Each number is 500 + 40 x the weight over its row's rms, rounded and kept within 0 to 999. Layers, rows and columns count from 0. Numbers have three digits each. The size before them is the row's rms in percent of the matrix's.

# layer 3 attention value, 64x64, rms 0.062, rows 43-63, columns 0-63
127:466507462497519461482505480516486518486516466576543486620530483495572430478440537442552555527554535441428527463434477533489557549512466511489514472512455503509560482507554431526537512508503470
104:494562554524455580478561535496537513462482519504481510419476458452537485574468496543439525484483474454537546581475502534551527516527439495501543525568469492432493471525494525478497455425436534
109:524551535535479548478473434505484494410396456524515474561482472535552507560545486585462614487499543544478443510473454479455561477523468481511500478505489536498514490480483518497542515471490559
117:458460540539480543427542515494531508469535532559433538517549390497532571550485415485538520435500467462524475487546494506520550556517494582470490489536492433503513490511492465458496498546458453
108:590561568466504446535556511483507482498469547492537483499428412410486491488585472448512546544542552501495508496551518449467555536505531524517504531504532578496529489471505500505459539541557505
092:488472477430537506491482532506450532456483485530441524492513456489560554467460419515517522532481542496480449465477450534465519507456505493495460508506481592571501469429612485524484511598551479
130:513484540461492485456496460526504537523508522581537467455527498496499590523578430484496477549556527488522500455542508532463572508466469445487546512480419568611539518508517504537529497537563504
099:486519444505532472489529495446527479480472509487510515501489447468511551472406497511541440553481600466471504496505521503604485600495450518542487595513465489494534448525491483472455582515526532
127:500546502547507520527517473538551485481435550519502489461472473467469532465526538496538469561553598505475469531512496499514563515517451528574552534478492513463572490485508600438463518502591569
095:568535494501499496531490520475504464507500486521458501606534583533520433532494595598501538552501509489411445464471477469527440470493514463463504522545525495444529536466533559488478490517531548
110:491493519475523490476521454553437497530509510520510441459498536524487559540406544537491375483463534537516520517579526523541537535440516436520538505482485494547523507504556491590468524433537490
107:461516535532519506445520462534618454534475560518529494504500471482442477474524502484504535540560516512546458540479487436511499483548531547567470422530559521477475497537433462558489527464425436
097:484570471465455471495452518485472478541513534426544474444412454546541506437533559498493487528545476517456572499518542469483476485484481469474465461462524551532448511487419470517409539539448467
107:504517471535529453523472431535466524500536456479429511519490476509551496494492532585504500503432512543570419454560457465447532536487471521538607556515557487536583516486485519539481532531525515
131:515471521437543507499474459598494445553490503565450492447510514510518526441558468467501498570485438534530450512572546535411508497504506486466500493482523564551491574522499535548504485549526431
114:532502483535556460479538538480496510498491510490460535463459485501560551434532527493601533562497555492548512499491499542542464542538450472469543631505541514517503505493417555451520517561539510
099:483465490474436565472485494573496489464521564518502487475511455507432468557490395430529492412502490481475547499517433517481552476455538552486471495495435493464488474456538437459555483496557466
115:507463494495565489538477507453458526485519421485472471468525520531478563502467526476480445468458534467529490532506495509516540491466414487506501580517509530549525420406574587467451498518586505
088:340453484445514510506457476509474470433549524492493464502513487444573446428531514422479471479523491542511521498521526558493540527522513511548561444468486515503538480433496521510553466502513514
099:471482561518580461427541471528494513548428487569529502511487492499467504511462452447530448551412601429503494537513506472506545552493421496505526512511511548514573494512517493494549528523557488
089:521482463520497552460488486568489503568530598589467463522529557494468525511511462478553466523530538484433493469547442485493515439462551455441534512453460490473501556476499549484525436557566501
# layer 3 attention output (transposed), 64x64, rms 0.0765, rows 43-63, columns 0-63
118:511544515490548541507515508487531469524496519462459529452400485438506588515587525548430503525536459515551441542490477465482480469459542501496497513596465451480487544546479555504541494422510532
095:543453525463520427558526500590532556537506513454525483540475500558437469462568450470511568482441512461444459449471517500461530536571509484551479527547498526527559547494481542466546539516474471
105:484480490476525524482462538627560511478477498462543516460500410501480553497506585487565548400443460513527488501509510533559450588519535473507454553513512471498473543488513510488494495505449506
116:523544504512523522549499481513431450538455451495490483406428595542392468467512550506486542516488505474478537511421551523484520494562494496535473460448501551547527543490490570486508543532491514
106:492443475594494514509456527484507562541526475517409543475535568568544564468469525499502430501481473508481470537471523487584469459513487469497556421532506509480487543568473474555546511452469477
090:446592542525387521529480507487520481518575544457452545459525504521504553504561574465543516515572504520514517503515577489473439510506579478508552511495534493506493524580452501479499507457478474
109:530555495588458492543529539549530481454496460509421492500513499478534505468521540492499504499483594593489542523435505441591421503496524577480464502523502501505478535506585495535470455510462503
099:537478515529477542515490436510451551550572508448469486545483513493488469564578472507430470464522413491518498504449558460468532461538517496489495382467481472544473481487481468518529429486535433
125:579452485541556511500461503488495544508512460456533501567555441554490538534508494507475470480474441557500521444512456565501506499571490474432507468469489523567434498522538429573466442509445452
091:423506470479535482428479529524521557515459559509554509460455428437522578507495492442486474475492441467549558517526518538434520511462552525523520561529473474492420490536545419515516492479554489
105:545478484527461499523477522487554587488546566489518447549489466526485486446561450528548552582563429559468520495518506448508468532512480549494457540448519500506499470514504538407539487569551514
104:513464479480514516515543451485420531430503420465534517488505544530521508514491497516440507451418455520503475523477512568503544500509513514375541472436462499461495512504443552499523540537488603
092:503457510533490509531499488518511485444463508524411502524552472488435493512466367544528473482489479558551473525542471514586533418415479451508501489514447535451551506512491522510505457501566527
111:496520526509485555476457527460469570521473489520606492451550542467434495497497540471536492481570473461474533491494489482575489514585521455454411457519509495433478436556568509481495461521510532
121:497573511559446468515533554431501535497465491548481508458549485449477480448562480454479512518475538545525558518531464499533505487481438493459554506440526477420476445537570523477422539507472577
113:463546566467471575521482457545512444572469503522521518511584551497515463570545449438443457482529457491477478506523538445508566475491528512548487426538469499509506470528554503573431519484524483
098:466486497499515463541516517476487491441534466497425498466501516562525518451454572542448504544504567518495508427419516482492505510532429435550543556503495471579499555551457543488448527464427529
107:462505507546425515487467494548466487548528562476539510604467452512486472503475534457537470513625513513496526420523492525485417474531535499480496498475575451504535515573484448504497472487496440
087:543460595527511506475475502424495523475461523485479551538559546546495497538520480583507485534522529551475510471470381496482506548484462444392450516542562439522529512507489490501505519460487487
095:497504408541411492534505520471496521497539431469527483530480466449492487485572567465503488516498423556509521516458559443541459459526479524483521461514460380506432519513486545506463498474473452
090:491542467508539428550503480433518499455459470487519447453536465507534528479519518500463505571474529581503578471503532538469546505467473560534515565490434514582436527519572495537416495506513529
# layer 3 MLP up, 256x64, rms 0.0884, rows 0-85, columns 0-63
088:544507481497495505546508473532444565530478492490440507554497542537467542469552547460516528463467521488524531400497511472403477476522483479498453494526571542501528578416436432504509494557457533
095:487489484479413503484492491486563453507429499439417471581548547529514500451456471500521493423541521500507472493467489538448501550504418481515481437547503460452505541491552436507508409468502512
100:487444445473548496521481581558550559453540516528434540489433529516460493504542489500561552540519537521480571440489502488512532538473492477513541575477537486468497409507498454482468466514549583
123:530497521509483565555527536484505532500572544541453540550492551534538585528546549537498524549556547490563520494497538482528528493548527487535546530569533505511525539612487550567539518464535489
095:547452539533530462539561466415521559393477460480507498536466522508462525524467505508485431449463541434533565584543567457515477451521453463535490506523481459498489499485468463483463514457481464
078:478449498437517576465493525452471444571544507568471468533482551526524474479447446483488508530455474449508447487531517429550546475499487483602458502563458521493510433473473505507502470528580470
081:532501458526563557477522565524543542511550509513525487545548552529473460541553512524448519575532511502512611464568469468538533510487591508551492512551526510459523582535476487538493527493546490
102:434581488452477499488506467397522496402506523485502468471550478466498529439488495449503501522476504494497452489550468439451514576423460442472467548463539457480435499453498502457522524542540515
100:426479466527486420477500476486487488389482494534474501483464537484477498471478489515485539507469475439454500527471467472461498506499455478492544471441555456505462582520463439576438461442397503
118:564455490543493533501501461494506476504478594518449516440541543509489477513564466528516489502540500448455470536507495449493476627482478542536468496514580422498461526451472473432542551520486447
100:460549521515513451443491490481511474473477488466473503499467456422415459446554502527435462483498378465475539453499468489434523491478468403484540519501432475503432470486535488457473466493532494
101:555425532533524502463561423557525495439492505509447460551586490554535523545513477475526516549485510556535488440495528511501539499532431474512585506576531492490489568515484444563507470500474533
104:562498481586478511503572529496470539390516451470484506563501521484525477547502478549474525514499485526518523531517560482490505469516561557463561567492425504475429465510583453498555445489500525
098:513438512559479449564476488423528517482505530418494458467515442478457514470488505451538440536455486400460489529422488512430532482518455486490525454566465502554468487467498479486519474518445432
088:616535509416492532488527574505500508488435491421503521511509411458456476492479484535556505480530450442475528501547553467474558581543528500507446539505520484489468501487524529501468499487542575
097:573492449503465483516508546530500470439490438479439483526479461442465549534501335465486481476486527504527473485508545533474553555483490447514429491498488471479498489491516496523512429503555567
079:461550479511478475481481561520519446527582539477534522536537471475487480460504500428552514455549458479483533519530560509513502463567610501526453427565478438488481517490544531536580455540522491
136:510474496481550485518530476584499480397456539458481509477496507493428526555498522466519506459439491473519457472458534497437576551500540476557472566560467524557469523444470489497563492553518570
108:502526451466552501468506498490493438531564489510467518473477497549506592536451451500552420500548541417483546391520469499487469503506527505529488497482556417411491454518542444516493489517506518
099:471456508581414443422528530514549509522575518462443493536550469539472555507546474500504527418422523466505559483508485508480539540493436466545474534514573514445511527548513497527449488480513504
082:547545518507583471536466550488512595505539491508518488455507470531528425493486507494477529570509510468580494516461585507535492496482484561597423498506502468442434565495528465464520462513525502
103:464511503476438507503546494488488459477442496421467473540529415535505425484507483443451467545519459472565444543504531458445440511474505447491443500466562433438490443523507456500558466456487523
114:543525480523544568574499497433524471456528547521459550520514534538557550474470575525476497515532457423438480511513564445491536605528491480525523495532549526565498501488557449527501494451469489
088:463532474503563551423433443554521574566453540468490504442468481475478502548543508472488460448493395440478489510504481473527474522475520460551458479470538496477434433514561475536524488491536497
107:538544482579515556510412508495515535483496559531460554465449544564484436484465506478461505527475532539475549513523598428523529580550467503512506547490511497475485490464453426502507537551476454
085:517429506521533503507442470473524537440471491459558434483507488463484479490450411513531466488480467467468511456534493476500472533446513520504390475512516446457501496535516432447512434470508382
107:548468516510537489510478523506479552462459514452441487520483540515418486443512469473427492470446490471489542467452500515505495521511504444502457454420488558418510475527495561536563442513608558
091:460536508579489534515555570474572489424552419457451517460528544502551575488505455553456537514489561536523568491504533523514543493512501473479518537470532534507523486573556518496518514520556552
122:463459467471467480475525470470467521452497440539468488496442496470473446473464370540480452479481479457472540451533509517423507423453483509421516518457489511483484405434491542489483471492502460
076:504435482498556463424511550546469520499504449472450437506558500584441455526526465513567435466486476509475559541482504501483549415515531482492475459526512479513505467467540389495525468537505538
114:533566410501535565476440560455553484507534466487498466469436465570538522434548501572443472545494474499452515523504504486453443521554466449534462466426506491523436515532508484528490474518462484
088:557565486473520534438529575458471507432521534508443560554514482502480545498483449509472513479452473424499466494502485478493467557508519388447530526550508464441525500515510567433459458523520547
103:515531528537566483494513528458597479459502463416478522455520520575536445473481504511442503440483531489489465470527453482420437562530496433490524497510594474539487541504484476488533523416497497
096:458536483523570505413579515506485469490486547535446490465476454534563478498451450507478476585526511495520527548542482502468526538409494567531547526499515537462521535505524475518531465499609548
124:484432496480511525499474559495471505500467542493523495460468471503454499496491551496533460489482438407422492445524501490421543485559514444604475466527530454534429494480517471516513443456423442
098:515496506503508504493506495468483459502497514398479529448534490489498535484431481456509449546520427487537480580476497467475481467419527525572504454470475469579471562493540437526567398467527504
091:498463483578509440463544485490563505416546454451516546542500462508495445423476487495439544455459493457469514486483499467504450495567443442456524520487513467423472454504459546472530482491437442
099:485435479505535529499542456546476509401487558507509549481493514487435569572445478517487463487504474426506428470541492463423476549463516464574531515462564475532512494521524464517505533470576530
102:496504551479483528422619456436468537466498457489484438471527507475503455507487495494476402450518518445475421487561525447517531494473533477479540508474483436459462463555496435479529449503467487
081:512589537469472482497577488501595488479523582510510555570548487563536486530565476499490524517547512485546523561538517469486435524464535470553526590504496441476494479464489509506506519525576474
100:523565584537544494434427458497482542408448493452444488438434497516533499500477540570440463500521521463498502476513490509467555426518476505525501495469474482549427466463470474540553524467522481
082:501545572566561568526480505499523558504526552500439526510494570545437483509540548554492469491474526461501467532440474434520482465478497419536451509575494507463487493520481558477537407502499544
131:482470484485472447458449503495532512516488490463490496503464419517444498426472504425445505458475516467448433438466484477478409500536455428487464500433557484451476500499463466456458473482466409
087:521479465499515563448458453521549550550453487534490473449538479498479448495561478526522501563455457562470533515449561487401521503512504510524533550501476484496489467457604444516452533510423543
102:483585504537487490489459582463512551458424515506478530515433492465462433539501437458462471491528508431549551497495568497494473494507463445502404469580463467512432488450496481471469529510503504
115:492426537547553547482504488514501535440506505478448531474572545498502471544549443603480438495470441453460488516468547512429554516488561515506492475527546479504448523419517480543536495428488515
075:504452557537544454461479436486489501564436455483462542484428553515492534526488471455529487515527548471532457513443485537516528536494505432508482509523520492482560599514449464531607509475565460
114:574442461474481477554511481528514470388545480503474487497467476471516447457489407541496485505446463460469487500473459451450476530470509467488467501520531534449492428497475492457563388483453508
085:491522478522451491507492491485481492435493590438409518492427478448445479445573515446488463478449442526509478438548476468471515465475541474464563502433499506471595517518463526440490517495519509
090:493445516450462519503498476494429463490490521493487577539452542540514471555494460464473453423458415426484447491516564503453547493581531450530481420493479520535513460493451469507482460490522438
123:525570476542510535498556536555490528512522478528447481447492552478459460451561425555435477431454543437511500440500560529555505505517519507504515516538603476459474478506499532476481539442448526
121:506470474463425517464490473476461543458525454587434504568518500463430477485493429530417518440510477470506512463443518488465525446516480458511537452502462442542415470487481439509467446471479498
094:517478405489506491495533492478425426403456495497500476483492507531471479519450411529456505502463482514468488470531481475493468456472463482498461511508408497453418456463524534538470404437515487
109:522444451508480501458483487425489520424500476464390503505483482483558523540512455572446515530472411480510449488513470497489486464488473456443515495462448439431476454504443474482550432524532529
088:493479479514495481531520487548486448585491480572414459430569485512509482491545477487501503539445480429524523539489433476466461470491523607541429473543583480505467481467482457540511459477492521
093:493523475496546514431548475524509495475536440494500524478531517497517552471523559465410524436533451477476524530521450478474456445525497404534504456571458496521457459458451517611519449473537488
096:509417442550445512458456527520519521476473486476431474500477547517434518489528577478432475479516492437464473449474466555485518522563476461507545530433515450461426517496455538465479532533467426
092:528542492490445478530541471531523540489464512415523478519490522421486433531541506537431489487436412398439529477466514496453468505457516420511490431488485448471477472498515512430469464509519518
102:469438520476512428445427522431494433418478503506455426448498538483500460494480461517521498463444544427480484538511497485450446491438522573513460465498521439505482493421493495457552490527525520
112:519553451545570466501541491514478577499528470509521508467464550483461514471483505521510476477459466428498516483478510567473480481572421550594484483520575469520483545433473461530469486581431496
158:465535456530544475469537479462464474472537539533476487454450514541565534489408458555515457496573513502465550521573485558475452425423503526485524518482540520540462483489530411475515470499565506
108:510478456530502495460437487435489455482490477475439530483433508480500502459498453509451429520564503470491495446484488447477482436466478437536470545496474473449472514513483437532449499411462379
085:439481505498564456521594547542490484460476478455488472457514435436534479449470530499532473458485495463417556610498494520488489517511483537505456493564505496400510473509557471509530453499520456
089:538535486591546575486592488527490459559449458433400465433520494520507463512552477481450481532465481461472503531490488486503490497516503517515473423551491519500513555503525548561514500428465543
118:491528471495488481449486538473490556478469498441434473499424407527477441504547471414510530482420504480481501443474538563472506496492477422535477544476532479539451464540501464479427426473472514
106:483540460549537447461498574501458496453514476448459511502423502468483491508424480540470367482475491491531543415493475529463434434485460499529464524467460433472469551496504516492482490454512521
087:518572511503515478498569562547515476466467523492473513511489482527548474507467534536520528496517578546490517540556464495571485520455558542488474585573507540414567502484538485472539489513577581
094:457507518513441482463477478481532501488500470542464525503470506508498433497477491567513472575586534448482560478484509500552495462478449424559487433509511402393468464523485504494436496455510550
112:437442490552440432508509459495521503475490533462520503507561457541469439525478508471472525507478517392474506461510499441466462572482503476562529491468545452456474566480511432535462589471478466
105:521515461553599429468536507500500515389532487460529448421441480510506561480471569557516506461517466478486496511542494501490447498527546558488535486506573517501485571507532514504582543514492518
100:557550497552565440447596436454534500533480487424455513490503495545518423454529480539495481406445531448446472488516490452538456510483498488562493480536482548501451492497513489514511477560468467
080:444509446572487475438450470532503499517431507433452423477455465447500453518526468477485527502528480474478472481481515449496515543390445508520476503518459390458526505453530442509554477492514498
089:499451461542496489491544529499551468502551474472535478556577479523514508426485461514440483506482529502475485465478491521452498556594536538516442437544586559508491434396478483498556469483497526
078:509450503557503522511562494577463501481570495509454473482474441473497470537579510467543447476491471502468554479480459449476482534520477436571500462583493511455498455483540550497545434464502599
096:522529466500469531548592475520458515449480525457442453526545555482509512552553510498491523528554488497534534530477539478508521498431597521433463473592552476442512548527506538483540483526563556
103:493522503547457449509484529422444499465499505454525481492460572461516453509415519488475428507477476395463476463482467517446461510495493445498566552469553444511479468511531487494558450414482530
083:498448551508535443486589488498513515508482438528457510592503462466491438459485460516518469584555518442518568498482579442496499477565585489518504467527495451521478489499499448547573510497484498
111:517553477552443482555502515467520498481498457449457466576430546538451482456495537493532483528484557443517519491456533437470454443549491481526537488462516426450469443469528525475572470533481585
095:493445503498493470471460482570457438492447490535431453532499538479468474481399486445460499571447471458474512480432534478469488508500449464521486486543475544501505447420576449508489442484535552
109:438454433519438471479458469566487493434539482483465523530468544482516434444440442507477425460512453442515476521475491497463472456517533533475521478402502496511441474536538432474549454490488458
093:519459580474499514541450500406524540454488550482461478521538535491457482519555519444494548566464539468478520480470524519499524466548522465590459480527529490496387484484507459523478450539416511
063:434502567515439464493505506396470496537536553571442536511467578535517498437453473503532465509542570493476473556473486485487487470514473493473477535522596532456530471523490512418556495520525495
090:532483558514503504473449447421583522567513490495483513518486471475511526480585482527503532498572496493549546485480493540448534510527446448515487599486479448436466485517423492494571546555538480
114:503511471520448520515474510487485541463476472459446456472501448473469513456587500476452467507506508474459482431475538419483434536582466471461453427487495443444430483508548484516465438473434459
102:479497396462457511498540455511483572449459457453448492496537508506454479464488484462427516508432436535536469482500503454525554459482441438474513517468458484384450502440498534515492466486495526
090:573515459484476488448508413530512445407489522476475510476498429476519436550517446427465420490525477474417500510514496538507528581518501445459591475543501503536505492538531518497465491492512484
# layer 3 MLP down (transposed), 256x64, rms 0.0884, rows 0-85, columns 0-63
099:496412422470517479498458541486521589538460487516534510560533523490485479457518427519465506496419523486504524438566488456473422442455494543478473458595502471485537539476501536539499474487446501
108:534469537514508487527524500637556479541498553539569519488514490457454484556484465567478505444509426476489426508443501566487436536507458544479512497529473442477517530529534528484536500425495489
106:494437420484546474495531478528587526501474462530511548478459544500461521444524456534496511537477505540520520482551490439495496432432537534525576455528453570530562468523451484518430424517475494
087:494532463529425531561471495467466457444535501496435548500495522479512505489469555534536462508600501499478429465483518452515478414480501421493504421486483472511508531528427542468510474435483420
100:496466419458501489441420493550454466471499494485550495496605578462568480509532472528513550483495533467449440458477467518531490540452486491430527564567505466496495509497448472570543516526511515
082:474497567491434539476474452503476474561531493533433537481536563454559498556462483521566410448532524435489451543488466446458535536510494478521447453503495538473544419499486479477543495480551465
090:489518571471506514475494493487435529551488477506487548504475478458606507497546501489488422515594518519511464474539518497403515504474491558412497456476445526569598506523496474473516547526509515
099:532607506578463499447590458464522525491479446520484500496470487561501417527500508469501490529524513501495484521412494491555499483539440493515446486521480464498524466514417470420437473489531440
089:519530520504498521493469494452468443492587482465471528492455574507518548518439545481535513536500463542498565541490504608497435510522501463489526558524501526417521490431504490523586472429538549
121:540482574554517473536543529559516456556505456516495467491521535479469450526540522436467506474484531468440468422511457452462565407522469464557516502503574385486507528512494494531509483500467526
108:574552501440507435522511542500470509486505486523504566477430513471535466525490534516550509549517512514506473607508472494549514485533524439499517479573411555460476479467514490500534550492381470
108:506558464478554460420520493444467453539487445554558512531466540473593510453481525495477535578459433497448499490519442506448436467475510482423514499517520523458458473449479567484464477480511472
096:495477492467542549491444475530524531540498533527540484521469436466520496558439508487481508544518409449514550462554484534433556534452509512456479402506527494468526513521497605485478517493434576
091:537554491434532566483438490512465537478533465544545547498496541555517551568517602515513532481532489549507510485552472518473480532539532432476492516468563480562513485451392501515554484500551513
093:510521502499540478486584479500513454444574501434517480505479514556493488519497484469533470458516563529477473509484468422513547621467500516552504599532455567489550508523572443521491503523527532
101:559448520566446443511457485524518509534477385514441454551493497527463542490481498439492494497519522525537479485533492492473524530557457413555438488428469457568546543474511513504558508531484461
081:476493497474508536497457454607568534496479497481557445508435418500463501409553481448434539501471505466468521469525533453530476504514487484528502523467466544473398512508569495473437484493495457
143:478536513572451512519492520382511495550499487523497511525536518513510401450518481453507513525541552543435551514530466471509424463533449510485513451450554493440538502497541433577484488524485546
116:462517479572556462480547464489466541476564482502437539516519536489604514550464487516488531492489523481499432508421546505523562555491554519504518485473478452444520466427520443498519565549505571
115:532485493509494531426518579505477479514474519495484497574462509509447503463409516579517517504467528449512592501451556506535477511518519549491458462539565476422545488559483600527492500468468529
089:517512498503523586474464466554500478520478460546462512392471587497474528484517513497504562485480496530441541560503522502484525522549504613453476527581542508508461417450511481485538534499459511
106:442479546497446392512480548517414506495512415484494502512545523453504494583445573557535464455478522554435471513475482481507501476511511445416510504497495496486532501526540484471555476468477432
120:431453500430498588478499502493474539556484519536491478503488534569530463514444494574531501464572523428508520464486536564492491555566561452472483481462592466522494506518477534517521476478472575
092:529537494513512476491518540489494462480518435488522484498493472431527467472519537490449550426475474488410569563454427508517437442580479447448485484546514560453520444485525514453518438450469481
116:492465472484463542521510519512484440423542443501511519588539407529531447527480474474555560473500464478429520535486514568497398494471532446458545432510441464484474545525540485483507478503511510
079:545555458537475484485475432440539452492511509483467475536510495543445487504520446449467491515497443548487567472538545542530534468520521469449448544434515588478445463469532492567473428554548470
132:430520402466541494515558504475533489490531495444473495481548531527577535541471509517468395485485478541554500507440484540479510542434550520547491485463527416499441494537551536522439480517508457
090:475519480482536465505471519485564524567497494604586500551476492535515458530541516450548460532568528444533519504536523584484470431510522539462477513507475498419571537479450562511451490510482510
087:528498585465410464466467517452502493505554556438507517474581524521440468534450436496607515457496530470528428516535502464513473442501506450494527532480506510475543542528485448490493499524571531
098:525534517440409493536474480511512502448548428461551553539431509522508444508517517517498552514530468445518468517517525511554433470529447455479509528511465500467517500515451629441521526492474433
117:441491521422565413503573460477469548475493508521555477479502563494538487480447547568498523521465444400486495468532526487441500529497553516420524429519503511464493501476504518524505504450568470
094:507377543537546487484490519492450498427514533530463494570535427442578504463459497435438494560543528502587496487523509491506508531492458548525536495536475550516474489536499452516546461544514527
116:501521543511544440531484521535446522488466463471463532491469550440539500535419541527524462532469544532470496492464484548527467544509491454457592463451543452435486498507484437438487552494604535
107:472543472496537482486535508469432477497506584486449509519492458502464515479460575517558500506511594543468547478431418435441495462463473461514504606556461456490472518518501469519493447462486526
144:492453464426474436464434505474467449432476483521555438477541539467568468520439525527503534531444539492485477526511510499432480561488530498407467528532510451505487443529511573490554510461511442
088:514497531549510511541447447498443534584480505516545484515475516483501516583510569510541473515511549442521585456417549494488520468470540523499461522570473513578438452521503479466499518456420477
088:522520510497489485553549506507479514491513546508499504518507516513487573447499610505581542574503563554458421484486469493509445526530511434563535538462560489559511532532442471486519465549570536
129:508502473438455593515485459460518562514527588479524448491503473555480514481586539511472508522494414526478441544493451439522488517544446521473477455459473505512503530517552567483448436519443507
096:524466448463536562479542455513509524499461462553556480525535533529499532484478480501501593506468518497455526477468434418455497494437533468552425541483538501498445501491501530508432415496558580
092:499492538434459481524536535519505482496530451476486520536625449458528451572499525493606481462516534499552465561527503479510456521530526481467475515477505450475569447473458563442498495534564506
090:517470568535568460511587498519532503554567480549479506465470527551493464513446508486489502481473405475576472477484473440494541539478501470570531523466437519493471533485502438427467500419478525
085:464478495530489523499495432486482454507453517506495474527515524504464489448545492477404482509533502504520374408480541387507511480450455560497482440549421497480479528506516466527483498437495523
092:480535436463481465525566558496462548450593508542451465485491554520520508460499524528502549538518586457518553513543498500513470513523520515448515552541525544540526505467502610445571478533512541
092:488534517494488487455455508461416510485525402522472535477541482451519465549434537494581455422516477508463493509478477492518443477564473462415482412493482488535552498461472524450555469468478469
099:472444499550527497404523448511452497485511480565519464547510555523564570573467503481485479444546469524509498489466458568564602523435490462486522473476451482449439478531510475463503509473523487
142:442544526461539504481517511438492493438512526474495471491504552585550484495395524548504554453494556501456522502458502486523424526451554470475514477442578498468538521460490510490506474524594564
072:540502456479515463529465474524457469489444548519444415493394551510474487504448429523506476531533505450495554496523531563464564465470570535509495522516498605443497462502448450474517473485507523
095:502543467551543507473552502556511538493552470545477546470467495496536556523512551483518482535527478510426515494503505521552511584588481494479505532450487496500527481422399551485579554541544435
089:519442481514539483552532491559502484502509586466508483596454422453420514467564462464476578518511559447537486520523543453449505540457522577539491534517460466463481547519463496500479516479507519
072:521527501460500443534498516530447517450552497447518505581545485493515434521394556484575481471472498464485539464495479499556479505576489448468504437424536555515495471489447537477496455553560486
147:572519525502538500487460520518506493531493465526582558486479500450499522578551497611542447454482534466477495537482450547489453565539575463480553552527561449508505515542462526491556503459471511
115:497507494465446493552506514459540470542479489533435456544429513547409489506609490487471506444470605501467549499462520549425473490532490498521499531540526524517483548481564485462447460544495526
092:469443605533521484527506513570497476488492481495478530442541505480561498447496516498544452533534540476601516538544500552509570563435508558541492430551510549518543508481480511511528522482425477
088:502438493472476541553509542485465520481469546501517452464528539547458477449557420557443466523458494445555499433533523487511495476450576555464522475524568441448452494479485497501517550438434517
101:476522477500546535473449470582501498581530460552506522549438492469568534505518456542484538511506400542503567614450463469498471477482533489476487529515461558457436501492502516550531529484524482
088:502506498471453455522417499477474457511553474473489480468530541494464533556409535512532490430449409527505472444517520532543557473527576528499511481502453473596528489484504460471478569475455449
100:571524579584459519529479548539510472558494443471520514462566454499464467487544511527575476472534542553509490547453504455560455444494516501486571506513576487479560519529481554459497538490446495
106:471531529528524565508551460499512518500532432496473583441513457552559519545440493478532531569547463545556495558524488494526527532548521533513497482470496523525536504547494585485550502561575420
088:488514534503526479459496506565509500549505441456474589524474472522509512500508503483551502507500532517505445623482480541489450543533453432509510544503550567457595538485494566470546473538555446
121:529482481479490457589509486494529520481508572486549467454583478456542505452518550442465543508557518448449453542477487425517543519488461471506489495566512508464512475462483527536614464560547516
124:447505575477458511519523452542465498435520557471472459431547526525438547493518467511525487478552555478579509507520512457461547530421487510503515551486481529574520547547585518479544515515577492
086:464482524461478462462442519418453501485502466547492496477539518459492441529432568553514454402490546465493494525433512518451466520519436497512422461440576465471541532492434504467486481491478478
089:444468462462478513484508480515554512468477526559430496476453480523529513400511446506433561545464493571521557417564525568481490529490504523513527508452523552463452527482508458518459487480493591
096:460560509521512433486466464517468452443475491499546555555500473467562486474389495493551438528601495504479511508452474503510510509484424463499505509445457537535562452492509517467543448538570482
127:488507536503484533456475535488541486555556513501481537524452409488529436451606483440501527474488523504488510495527526542530507478494448562488500480495545508418497433514417473459401494476451546
087:459460503458500477515476423450505479447474540485520460396539562580538487494477596496440579484486561523484527517486555534501565553500528516507503498513535494474533478444442494460514529500486432
077:478527489534553480532559503549512489431476488483471458501580513539471536491495497465562485541532580496508516520614517483567500509453536584483503522590533557476528531496518506482542532578490543
086:489498461399479573515529445510528484517452492581469439533480473554490546423456495537417482539523500528472489483510516499550502564487485460522439527531497541440461494534584471469459479444469493
128:434502511546513566515512575518447498509544619462564548479511516488491468501527449471477526422561480507547505530486524477540520460513524499476530524490492521504513486561616502518572554444508509
103:520553528502412485547476544523481538570535487490477515512540496596465505539479568471551517464478553573568452542451486506527555511506440429576512568492514525551513528495491469485493485523452524
107:455489530555581460471499512532547475511514506458562524513527511412512516424479517498502515525449413528450429513451442447511535464456474438517575480523489474445514457457481514475518496520543426
094:498559489454480488544511522515486499508544446478511504491499478529554566525484540573623510493515454536476527588442475516508467454521583479462446501566561554553541517468494531429498510508478509
086:473570551505508503476454522456535484527462485479511560478502476437474520470489600390535507463562427546466557447520467483536487517505502435525455515495534516529533468485534487469496542525522401
099:475543554506512519466459522538487509493531497532533569457560526527452521538439527554503584468600477472535530502484487450538474483452568490439486538477518508483492575479520571490481575569548501
107:465553546479440500499475455530398490456517476499409507454485496462444549547501507508596482476569539474563510547500513486482469459496537487449482493489496557495550489514500551438559492520574543
093:465478535463512551429476530512495447518537576458511507489471441594451540465493476463524570496490491540529519503509508460458479522499523491585459486475501503476475624512460453501400510533474482
100:516527504462540591539520556542468480553513503498605479459439487471527540524465462497439539444520513464498541503589467544497472446477480511565519589469457541523541534506493543498494472506562471
122:511522501528493496480541530480520526509545513486481467487444498548567491423510510475491498589497460509514537539523528504578480510542485484501508375468523469462477511476372490545446476499435574
090:554502498460556480512463483477527422528389439536525495517497555541546515446542547549424505549416534526462495463530508597495516534510505502495486514552493537468516481516524563557495557501481494
091:505412510537457547465553528519457503518465556443529467421518457514396514577508469474471482492477471469512535496551568537599493471461492505555517505525470513550507457511475494565468499511491561
116:541473557492560553533487487445553471450466551476550472463531543534534558562504550501463543613479511510476453510535493490561572509507570519556501494545495487568515450504488466478537501446501459
073:490462495457496550461524574539505479536540535572450458526493520488431430505455474578537542506545536465559515553514525481508522494540471447548523508522504559381555480474450514528546474473500500
086:530471530486419528489451544416482583516528502512554505498416538423476471504549413538529535513533483471524478526447487539429486514548466454530500507439475492422531501521468529436516502475494478
142:443464489410564479484493551493505447500472487542513569451476512496543504520467461503523533435421478434553550546459562579479549473491556547518468515556493507452487472427461514489537528501507533
093:491533543492538467484463511421548502516471617451499520507462502511561559546475515551578482557534505511541481476457424452508547572402517520529524500501545478546507486531461481472485515487551496
080:480477486549542410534533522493575581534511486508483566582458562547493522581528512521474483479469530477558495409508488498522483483482542548507458488435465510443437446506495443525462515494499489